{
  "num_hidden_layers": 14,
  "hidden_size": 512,
  "num_attention_heads": 4,
  "num_key_value_heads": 4,
  "head_dim": 128,
  "intermediate_size": 1344,
  "vocab_size": 12542,
  "hidden_act": "swiglu",
  "norm": "rmsnorm",
  "norm_place": "pre",
  "norm_eps": 1e-05,
  "positions": "rope",
  "rope_theta": 10000.0,
  "rope_fraction": 0.5,
  "qk_norm": true,
  "attn_scale": 0.0981,
  "bias": "qkv",
  "tie_word_embeddings": false,
  "parallel_block": false,
  "extras": ["capped logits"],
  "init": "trunc",
  "init_std_qkv": 0.0265,
  "init_std_o": 0.0,
  "init_std_up": 0.0265,
  "init_std_down": 0.0,
  "optimizer": "adamw",
  "learning_rate": 0.00124,
  "beta1": 0.9,
  "beta2": 0.99,
  "weight_decay": 0.16,
  "lr_head": 0.00534,
  "warmup_steps": 237,
  "schedule": "cos",
  "final_lr_fraction": 0.0,
  "batch_tokens": 131072,
  "max_seq_len": 1024,
  "doc_mask": true,
  "train_tokens": 737900000,
  "max_steps": 5630,
  "dataset": "wikipedia_en"
}
Each number is 200 + 20 x the weight over the matrix's rms, rounded and kept within 0 to 999. Layers, rows and columns count from 0.

# layer 10 MLP gate, 1344x512, rms 0.0487, rows 1088-1091, columns 128-255
192,207,203,174,195,178,198,206,187,174,225,201,182,219,185,194,196,197,222,183,186,200,186,181,200,224,216,212,173,220,204,227,181,241,177,214,185,205,231,184,232,190,214,204,188,171,220,202,198,161,196,170,188,198,206,186,179,229,205,209,211,181,210,171,205,183,185,192,197,200,213,227,180,216,198,217,187,208,187,200,224,214,196,212,194,217,142,207,212,167,203,216,213,190,197,174,207,198,216,187,164,165,159,184,248,189,167,224,203,209,200,187,191,219,194,234,205,234,193,221,176,185,214,185,200,178,203,232
211,173,242,254,184,253,187,192,220,191,171,191,190,238,229,192,208,194,203,229,189,198,202,167,195,183,198,238,194,212,203,212,205,203,160,189,195,219,244,158,180,212,190,194,186,203,174,137,215,218,170,189,207,175,168,217,210,195,194,241,197,186,220,234,189,217,231,178,174,198,195,172,191,220,203,179,179,213,184,182,199,202,126,195,189,176,194,199,212,226,171,204,202,193,192,181,181,258,192,214,143,212,206,218,209,178,225,216,187,167,177,185,183,221,201,223,217,202,193,191,225,194,178,190,217,209,243,179
187,210,213,218,231,214,192,224,235,208,223,187,208,159,221,227,193,199,178,198,234,157,199,198,242,198,215,206,204,186,196,198,175,209,179,162,209,227,163,180,182,195,174,207,204,196,213,167,249,231,215,159,221,199,198,208,199,217,211,186,176,182,188,200,210,203,204,202,174,170,193,158,178,199,206,202,191,185,186,173,189,199,198,180,177,185,162,213,208,227,213,203,234,200,182,191,200,176,223,207,203,200,171,186,236,204,215,198,193,206,233,203,162,178,222,196,188,195,205,194,182,206,167,195,176,191,169,205
188,221,204,199,225,212,225,168,152,194,227,172,219,185,235,174,187,192,184,202,202,206,218,219,222,216,188,210,216,195,209,207,197,195,158,184,220,221,194,185,218,196,200,193,196,181,188,212,182,215,186,216,254,179,194,184,168,190,168,240,144,217,174,186,218,180,208,228,225,196,203,215,220,199,185,197,183,210,205,216,218,180,195,204,210,195,194,184,219,211,195,230,204,175,182,172,201,206,170,145,201,173,196,204,214,191,217,192,202,222,183,190,172,193,224,194,213,189,203,203,205,208,260,204,204,213,167,194
# layer 10 MLP up, 1344x512, rms 0.0492, rows 1088-1091, columns 128-255
138,175,182,209,197,181,218,172,207,206,193,225,235,231,193,215,217,191,216,196,228,204,178,194,229,182,190,212,171,208,178,191,205,201,180,232,221,179,224,202,198,196,200,212,160,198,205,218,210,217,191,192,205,179,201,204,176,204,212,223,188,180,215,205,201,212,186,175,221,182,199,195,161,215,157,233,178,187,181,193,193,194,189,173,202,196,204,200,187,182,194,220,205,179,228,190,206,209,199,172,154,197,205,203,201,203,184,173,168,212,163,199,233,198,197,219,198,213,229,221,186,225,212,212,209,183,189,211
209,185,158,229,223,182,208,189,205,176,196,212,206,236,233,219,173,207,164,188,175,207,185,183,219,223,192,197,213,174,214,233,173,180,191,172,201,203,225,169,196,196,201,176,186,209,200,190,236,186,206,240,214,198,203,190,192,236,204,184,194,184,185,195,154,201,204,229,196,230,187,257,186,221,188,215,219,210,156,167,205,217,180,215,195,191,205,212,194,187,197,183,157,232,246,195,205,195,176,226,195,197,200,172,215,204,202,184,190,205,186,211,190,186,195,196,202,190,209,194,233,199,174,192,182,215,227,217
197,204,224,209,240,213,199,207,199,193,198,191,182,212,211,186,189,230,162,206,192,198,201,185,174,231,216,210,226,210,176,167,222,213,189,177,171,209,204,212,189,190,202,166,231,199,199,197,206,173,181,181,206,169,199,189,173,160,184,185,204,222,241,214,212,195,211,150,192,221,199,172,183,180,226,213,181,236,238,189,224,187,183,219,196,212,202,194,184,219,193,188,207,209,205,187,180,183,208,208,202,227,191,184,200,220,190,208,223,215,191,187,169,176,201,207,175,210,189,193,222,204,188,208,211,187,219,187
196,200,215,226,199,194,204,219,201,215,181,245,197,194,186,162,219,194,182,195,226,220,206,204,208,184,181,197,181,187,183,168,207,198,210,216,187,194,198,214,175,217,209,214,200,191,210,194,194,241,227,211,210,201,200,208,212,234,186,187,233,221,232,210,201,195,192,211,201,212,192,156,210,204,236,189,188,209,211,208,202,214,208,191,198,218,192,193,218,188,214,172,186,221,195,235,195,198,221,220,179,229,183,231,211,181,185,233,209,186,206,217,209,179,164,193,185,242,184,215,214,217,219,184,156,208,262,193
# layer 10 MLP down (transposed), 1344x512, rms 0.0445, rows 1088-1090, columns 128-255
197,167,169,199,199,172,200,203,198,192,202,214,195,196,251,211,171,253,176,161,199,213,213,197,223,206,214,213,202,206,201,211,195,215,242,172,220,207,210,194,191,214,200,210,213,177,199,193,194,202,203,236,169,214,193,206,206,189,209,171,200,189,220,165,180,257,213,183,222,201,217,182,168,211,177,229,232,210,175,179,202,206,192,182,166,207,189,171,171,228,221,199,204,179,161,192,221,166,182,203,220,221,214,228,231,185,212,197,229,242,232,196,213,195,170,223,196,183,221,207,174,206,184,168,206,191,203,214
217,214,187,222,214,212,213,201,225,175,195,197,190,234,167,180,209,173,205,176,190,200,195,208,173,166,143,214,213,212,207,217,194,188,182,175,190,180,179,229,189,214,197,216,214,217,184,225,176,199,214,193,163,225,238,194,197,199,268,193,182,207,180,218,215,192,190,186,192,193,217,185,213,203,201,220,214,217,200,214,212,205,154,229,195,183,194,194,180,206,193,197,215,201,198,174,201,190,201,230,174,188,198,195,236,239,185,202,203,199,214,216,186,179,232,183,218,163,210,175,188,208,219,168,212,194,201,217
193,218,215,226,242,192,213,212,157,193,230,201,178,215,202,197,229,198,177,192,209,188,199,233,214,195,181,178,196,221,192,201,174,185,167,203,191,200,203,210,158,194,234,197,191,230,206,226,227,205,183,194,197,176,217,208,175,236,170,228,236,202,208,189,235,225,186,175,223,223,207,174,171,208,192,177,182,203,204,215,187,250,183,219,200,198,213,206,243,195,246,169,212,204,202,189,201,210,169,192,237,179,199,230,183,196,166,227,218,183,215,154,196,240,211,182,190,192,217,198,200,173,209,205,217,235,222,211